python train.py --activation="gelu" --qk_norm=false --tie_embeddings=true --parallel_block=true --weight_decay=0.12 --grad_clip=0.5 --final_lr_fraction=0.0 --seq_len=1024
Each number is 128 + 32 x the weight over its row's rms, rounded and kept within 0 to 255. Layers, rows and columns count from 0. Numbers have three digits each. The size before them is the row's rms in percent of the matrix's.

# down: layer 11 MLP down (transposed), 576x96, rms 0.224, rows 398-429, columns 0-95
# up: layer 11 MLP up, 576x96, rms 0.223, rows 399-430, columns 0-95
down398 105:185103152135137197124120121134124154153060167148118110088110174158180079110143122185138117173131097149072110117090144119177119160158111171135140143151145146171120135157100115106090124120074102061160080154127072116180088113130158078166146163130074097135123074101184114151179097097118131164
up399 102:070139104172146126098124137103143090105104121127120156076067140120089157073099161146149157165048108103105094125148095189119215133154113107105104110125104116172130076116158175140150159184137143128131110149138175093128117107137162097110128115114063064121170147102096113146070159105144104055
down399 093:110112149092133122129080184099112130183160175091092155174142152099131119142087092125106167083151110125115135091154141071111088148130153132147132157069120051068088117121131089124118102182115121135131165117058033147117190090088114175144122159120093129095180117172122157115127112116134180133
up400 097:112177126138041118135149117210085146183137144121123072155126170158138100088104119116127129144088160090068117132125146120107096092106149066146136137129114142137111088110141170108129080109189069095093117158117160137149180087078101136119104069204134159132144178133087154146185141151142105122
down400 092:097156108137138126128197137158141108045178130171095197142195099125138070096109106130103107149070090208113157133194113147162114140135082120135094131087131084198163141143211113134147134134136152160142151135123126132129134120118139111108106130159105127126093063148120104105084137063106097117
up401 101:117115136159158097154173159115094105119097205062108130131124129174134196136143167161097145165147135122136118143144119117178123105084108128146062178135096175107097124093102041092099078135108165173112152175136080045119131109153090126140136162092109175165072124132155103122111145109122139169
down401 109:211098098088178155100165140143141073155139111102150103108148112081152130131123124142160127148098145090148115112121114127118126093115138112103139160166166100058138111164186153198128170128159127153101126122136127069080175133103144123195144095164119116165202089153125101128158054127047159115
up402 096:159087183119170092070088145119157129095136137130116157183101158110177152092124163131117083099146096153120075090177170102116155123131086109138136161118130143116151132148204084183145153133191161165127102125183100195063118178089077157093123096093144098180134134139158093158153147129124134136
down402 091:096084112198110110076120145135217125163091147069153078133138155169109094170077145130168135110134137140094130135114124147109166186119098137136129134108092104136124137223187132119144095161137123139072197140067150116088152088124158120104094168116086111140130134123174134098064132143100143098
up403 097:150109159153151196143109129156147076074168108084140152172063145121143106115106101164110125135149083113118127091134160162126106139163043070098092166117177146146119141121113172182084165118142110127144156049138164153148123123147194145131085126150145166068175096094104147125121152152114094182
down403 093:109183124151141117142170097177115146163110169101130096189168121136106101171115067109130127118116159138069149129124097156139148145084168185147148125134125127120076179093134123093100072146188143067060128164111093179169234143144114174129143156103121096094133124132151099118100160118148090103
up404 093:162127148157156110083123112083071085146135143122093160155132136121113116088134122090144141102073141087117100130122148132111108097205103097104087074137086058114102179147177068079126131129168093088124105104155140180138167092167126165151159168105151079139149108121058145183087184142089118133
down404 092:121107164162136136173139145107181105121154123141074121135146169123101125160071127180159144146145139114098140125165138144118099109173047108131126109120083132100085125137113157104190109109130150084132000121039104137144103111159158083133146163144126171137137185100097114130172114130111092140
up405 108:128146178124088147178142155092153134066120162166117080110126176151094099139124140113133101096163085135146106070118157150101147095175133129121140126083140149122117153133088163082134156211159105052098119103173051100080114174116170134096123136123107124079093066072165140160153124168129115095
down405 125:159026143110153125124149125098145121105085117107187137096147109139150103118127135132203145068153144107160128160098144106157113094182191143120175185090108132160137142130198094171109086155087146100119127126164122121135115103149105072053098105156179115148174136101156110131141083106179120087
up406 086:105116140090128108124124142130141155107151056109124076192176145103130110122073042130145120067127146147132075153161145155121110067069074116114149110151119044143170200088080164075127116130138098111109126141122129117122189098121088142147136100171178111153105177088121161128149107135111139137
down406 082:138120101131103132138148156103121128184079130090151107130106113147075152143122165222104101190135113057119131131130110163153114118193178147104105168127140172125164053209114119173124197091140118160140124090120136084152114160102108129126117199138085093101113144113169075138107117153152118159
up407 096:102106103099125112205117099150098101197170112093133103145125095106140146173112170101118100130136185104175113094146144129126111129171148106094130147093093086101168174119094139171109133168105124115140091097118211107056065162081118069100101114173124144099093105124111149107070174146120073129
down407 094:080089118116113135165088191144082091209136121096181149104156143124090036144193166124150158094138128114113096131143201144156128110122129168134136100098144151120095157118145181115141153070152105158182098197125124117128151141170083172130121114154153176190100127144088123159112126116119097127
up408 102:136084146121148201146150169203152152121103162159139136117220089118134131063130135145159140131119125175138120164112101192117087085140137149074098147109120063135145138190169141125143123146133117102173189114137144096129173084216115153125140069155148094122104133127127118151125129094140194116
down408 101:085147071171189118125118090114098126084086103074146102129119120103099148158097097133148038114092097077078094095119127125126140150204093100183130122156149170093121107130104163132119128088087160156114179124123111158156086115063132127148062106156175169166144113127130108115136166154164077137
up409 091:170116125156151118097120097148125081145155141171107175202126108099116142099142114063084111125155134144134081135120095136128116114096136088092123172100080155102149070103073137160094090160128106072182114102160125152171149131126108171150106050148089174137136087114113165240123128139125165116
down409 092:143146112176112092124129151167115121171131129183122169084158182120091157090188198108158146159149170125091191081142100085172134145144159138110120103087146112119110118149167130115100108073135151165081195086205124121151084137106122115128182161087136114092073159113131123092100081140137082113
up410 102:162158113121111123142147173092173049105114102134150145079125147128079143038133161095125122128120173113089148078118127101118095125136152136095057091166082148076161150143098087149078150097202137116179168159162123052116125078156121090143127098147114117130143123111102162174098169138155111106
down410 090:164124173178165146125198145126121133138089091115104126109140144147143137065144154031111125134156172107151144133051128095065108102082159103134101166139134105108088078155173113081160136138132184121131139151145083137113159153187153121096103173102160145142074195093109114122096182115133105144
up411 099:100155086113070105089110069149110104141135173104092128193118109160102118137066111122105148066148110155096112108130113141162087098161108170206066155114142118151188189124144128128100109118157123159129159105164175125095147121177115147139149128098203166107114133082077106153173172149086134163
down411 100:095158116077127165156218145141107172163123202117096130164102160146152189124108123147104170147072106175150081136139146150139113086109105099135113206107094102118111158146142104098119088099128056133167191158123119107132146137095154127127095141088094115153106102139088141189103125089060153147
up412 091:116128183095177120139148161094086098113068117159115119167094113121166118165113118135154133160160168091132181138140154098111154076192137157120158127122155192104096102124113068099142156104117106059176153101090130133125152097183106172111093074132131187103148120154147166169180124045117114156
down412 088:147156122138046163162133089174149139150110147072160128150103110144055164184152180136167115117192102161129112143130034132165108132061114114172141068152126127138130090133091174102100128157176122163111105100131097071132128146156089090116128150123129100103149132091134052135105121161159140144
up413 103:148083138132118138156137073153137134088134144106105127093097094125148141096117161059143094142090155139178093166151172091112132161093123063114089087104163156158116136089131141070076181093160040120140130166154079179144167134068073182143125140147167114184121118134113163092158137142130106103
down413 097:088100094076129111067176108113097127129130155122099065146154098143112150082120151123188151162175113110188186126133126098174069084135155140125151223109098163148117114189156146096170129167162112121095140055091078120127150127141140117152122116110130193083143144113120145109115111115174119173
up414 097:131147102130132113072137076141109082145244119155136190121179153130157114173119124148113166166198135117124147160115110116020180150134118107095126160081095130162153109134112107104137101171156111132138119106124138178159072168103181110138150091126131088104107127160136105174093111117167156120
down414 104:124172109134130141147136205155077122069133135163147074142163162135147113128063123129087143134179138145181141132123205117124133087111141082112075160118072153095131133166106107161119116135119164107136101188111087124071174147122195091153139096094119102141181105086089125131143067085109083157
up415 108:101102127199141114151083149111063119129119147104097135095096080125121156085108111123193106170142093069144139141124166136140141141173136166075099176133150146148159118136178108107064058094074110092160203100127073148128157149170110113148060154144098128084086145108139100109115115092158106113
down415 099:160113138195106135154121130167150148126135131158130156129058131043141105173156115103154185135142100091131162119124158131137139126188159171170109090119141160140126144157132106145130090149101099080152106121153231139100133134119110147106020129106132090075142113088076135150105121146115194162
up416 100:124122166142113151172154116133161145115120135164134142218128101103127110096172157141153179124105173168156189144147114141171090140151152080150127075111117067150155073150089067178178198095120151099087140180131130123127118140191105165095126185090123148056172122154116102121132145127136105139
down416 094:178158105145117106129094161058131095129102058066134077114153161054158140169137161115115094145140129120126096156149188097137155146093141130144118162156120116108135127099061175159133145178062098103118174087124140124091091100170209118137145097160170089180115134140142124078158134107154136160
up417 102:091084147089079057137136162171073152146093124081134149137127160133155118160115120142135108180095151102132126105111099086117168076081092123158092151174117139218154099153142135118109127136147141176097123043098109143156176156135091105125116159061162091168095124084116175135126165154163091145
down417 093:140147191152100171143133069177153165119153075151084116179171082123145133167177096111134097125145122189130143093148175132181139112123119145177106097068088079110137088185131144139150135093085126142166164175129172142114123077154135134133173104175075064087146145079121093102120121123160116141
up418 099:098087128058096118130211204119109134134149098106151128138137172125161099117112165096097179088139131109144115179162153142148112113175116162094127100166174157099125173150048140092118195161130124065112128185163105133122089148083137173067114147115154163146131124108149113106101077137089135152
down418 103:174145140098177092097123111153134099114059123138118178111122123174157189127109159136141088099124146118137161155132067123133139076115151168147143120123090125128144165169086155142138087141079110132095104099133151124200098155104159113192153071056122168169028144127099079080142143133162141135
up419 100:107096191136138042134140111063070063122097156102066143102128124084091112122130112171166117141074131142178127103185136167106163126127129199126156144117104123127149117121094099132124145125126139134108132127134162146139139053121121088124125180187107113124089146143099215131118185161092113181
down419 095:180197137169166105136136175137158172121120167151163074141091128136117146135137133089088131149153128083065110089071126088099143174128153147065113148141054179155099117182121133135157145110186156094123113177133075132118118148217162137133118104133092142128134168089138170139173110161117118089
up420 091:160115131124055138133123138089109157132072122058107083138077141097149130132180115156121039110179139145132170095097173093088118055156092126105125152122148143164170172166089130122094120097082143150148205092114097100070139156100147134178142112159103127130105122105104080144110148073137133113
down420 087:149143168127151150138157110177130181140132178096115143099184173107091153149085175126130163134143111104130068175140139179151121227101106102145119062110172062128125133136172093107156087119131119181132092151160105114156116121195124185145133118094163081106106074126153143102135159173164119140
up421 103:110066121159152129118135086082137125187125111109158149131125101170121143122205162190170126157099108100125114127158143138181078068121048113076112139178120088142154103129144187094141152096165138103140187134159138102124106170112149120161123114055071088121159167083158080132095124101114120107
down421 097:078185041136125129140098128128094155086156094084121131072152118082141090132064109065144114113108097165097127138157101079085114170130161171096115098111133126098128195092069100088116121072135179197074158119134081138175134119150130159110124177149155154143109159135114114142132106106169133128
up422 099:121142142140107141072177081204094123164158136108109080102106107140139201069115130100116131096131157107070162196133123096125126145084169131153083159076118129093073165110101099098139134096129129138118105136111072124145116109167066159118115065070073113111109135179151135131127136194104166111
down422 097:110092193164115133161115160078105059103123105153129094079164156056217169068168174121135131130100120113129153129101155131107099105100183151058144093154127102110084152090141111154140099146086147119070144167158116153107102123104136085064123185160118176114122110146147129145143128126170112125
up423 107:105096151201178141098086131099199091116148105097128134098039100142104105087116119110118140103158142097070111162099118162086155120091093104188152131133106098181173155136209133108091161185123099165097112102102150138065162137138104140121085134134140133093123136121158116177160173110097118100
down423 104:138141134133133085122134096130076122132137132150192103131100129112151123112139112062134136147083169068101047160078125111099121114079110099150115133192110077141157122168134114187099190121134123120172146085099105194182083112106178096096136119162158194186096158174147111120166155132095135127
up424 095:138114161100115214131102174170117106157160144135141083123134146108100101181123144104167163163168130095110096131128192089100118137129133072090096137090143117142138119146040098168073183144092107153177131136149118106128161151069155172120126126176077126149147149168106122166118201075101139094
down424 084:168123078155132106095121210156129141115118099107125139115111157154148084125191156137162150095139141062105154121148116118194074134148111094102045089119159129138123117116146117121176112130202130156133147121135094156130116102112140087067079178106105089117161116099099175081105102145189127206
up425 089:133159155151134150038137080133105138096139175133137142097198128193162151170104151148165134114150147155102116103148152139132144127069129186120055147049123141101153127115134136111167124101102166163134164156218125118111097108119165085104075108159105116130116214146133127094150125120134167164
down425 095:157188077164146142132129127163168057119133135151106094157117151085169163116126153142154093118139091110122169118088130156143144158146098102124168097131143104167113114176192137104189126107103123088115101159134095079132096080060090138117137102109110108073200078165072122152067140151133129197
up426 100:185147106097094170123116101123145159099126116104118131139125171136120078156128110161148032155147113134174142150139156084137166159049088114101138160144097094190145103171203124216096185086091120179131101109154148085086076119150114109082137112110131140118114121139164152155141155106159144121
down426 097:080164111135151069156115151103154151149131110146130092156095107121131191129139149084150134114087154121049118089154126086098097123166133130157134103097135193127196151083112107011110087151131125142117153155101155135148161117123163161155171122138121122099165133152108140117138100123229075154
up427 102:127121138141130147159131123135115127222111134150119147192127136144176084142149173114085116109144143114120165106110117167096150112115104107114152101130106181111213114071164181108136119119203097152124116080153082173092125121126142103153149142119050123129184088133202081098070181142135097122
down427 100:113125144120116142077101142131129131176131100147176137131126129133105187189096104140150116108129063169077206107135133073120117111122145147120100082088161088117109188107132094125186161136118150151136094097111108166079102150147163093092076101108100112100086147095131241066143087130137141114
up428 099:138149142095118112086113081136124219140129138131076168094131155121135102119126126187204083139135150138139098118129115165152079113127146162167149123139089074149108149109161110199096155083161079078149165106136072167107079134158158161140117121103062123081131153125122076106114099196147083110
down428 099:105205162152105134199176148173144092111146113114159151155138125171111143132098160138101148141162098112137153086127116160140133129104135086124062072158149194151175110154116097073123097136126169185124145109151158119090179137087135111159156098167094077075154086139051131095165130139114185119
up429 102:111155079113140097120109097137153119142096168113089146143197170095164124128183153157084112102155166075088137106118124123134115090122169195140103140143144158126114128116207125123113146133152118146056106117175091124108102153115108084129187168056245120141088133129124093146125138083136115160
down429 106:158122122152103188086143155102098105129119108121112076121107163155063129140163153081182201149114141127114083142150148169125194132175176169089089109098092133136146167112135102167085116099123088108154158173088136098110088098169138154131035123143117089076181139139144128109124109096111136069
up430 100:067126105116146152088108167137137135093075125076136108119145130094164192126164123166122139173111110154074150111070113121119117060170138139131199077166100126174193120145144115108132129172139175111126142105116162108102146061087186115131148185123186127135145085189127143091124173079109107137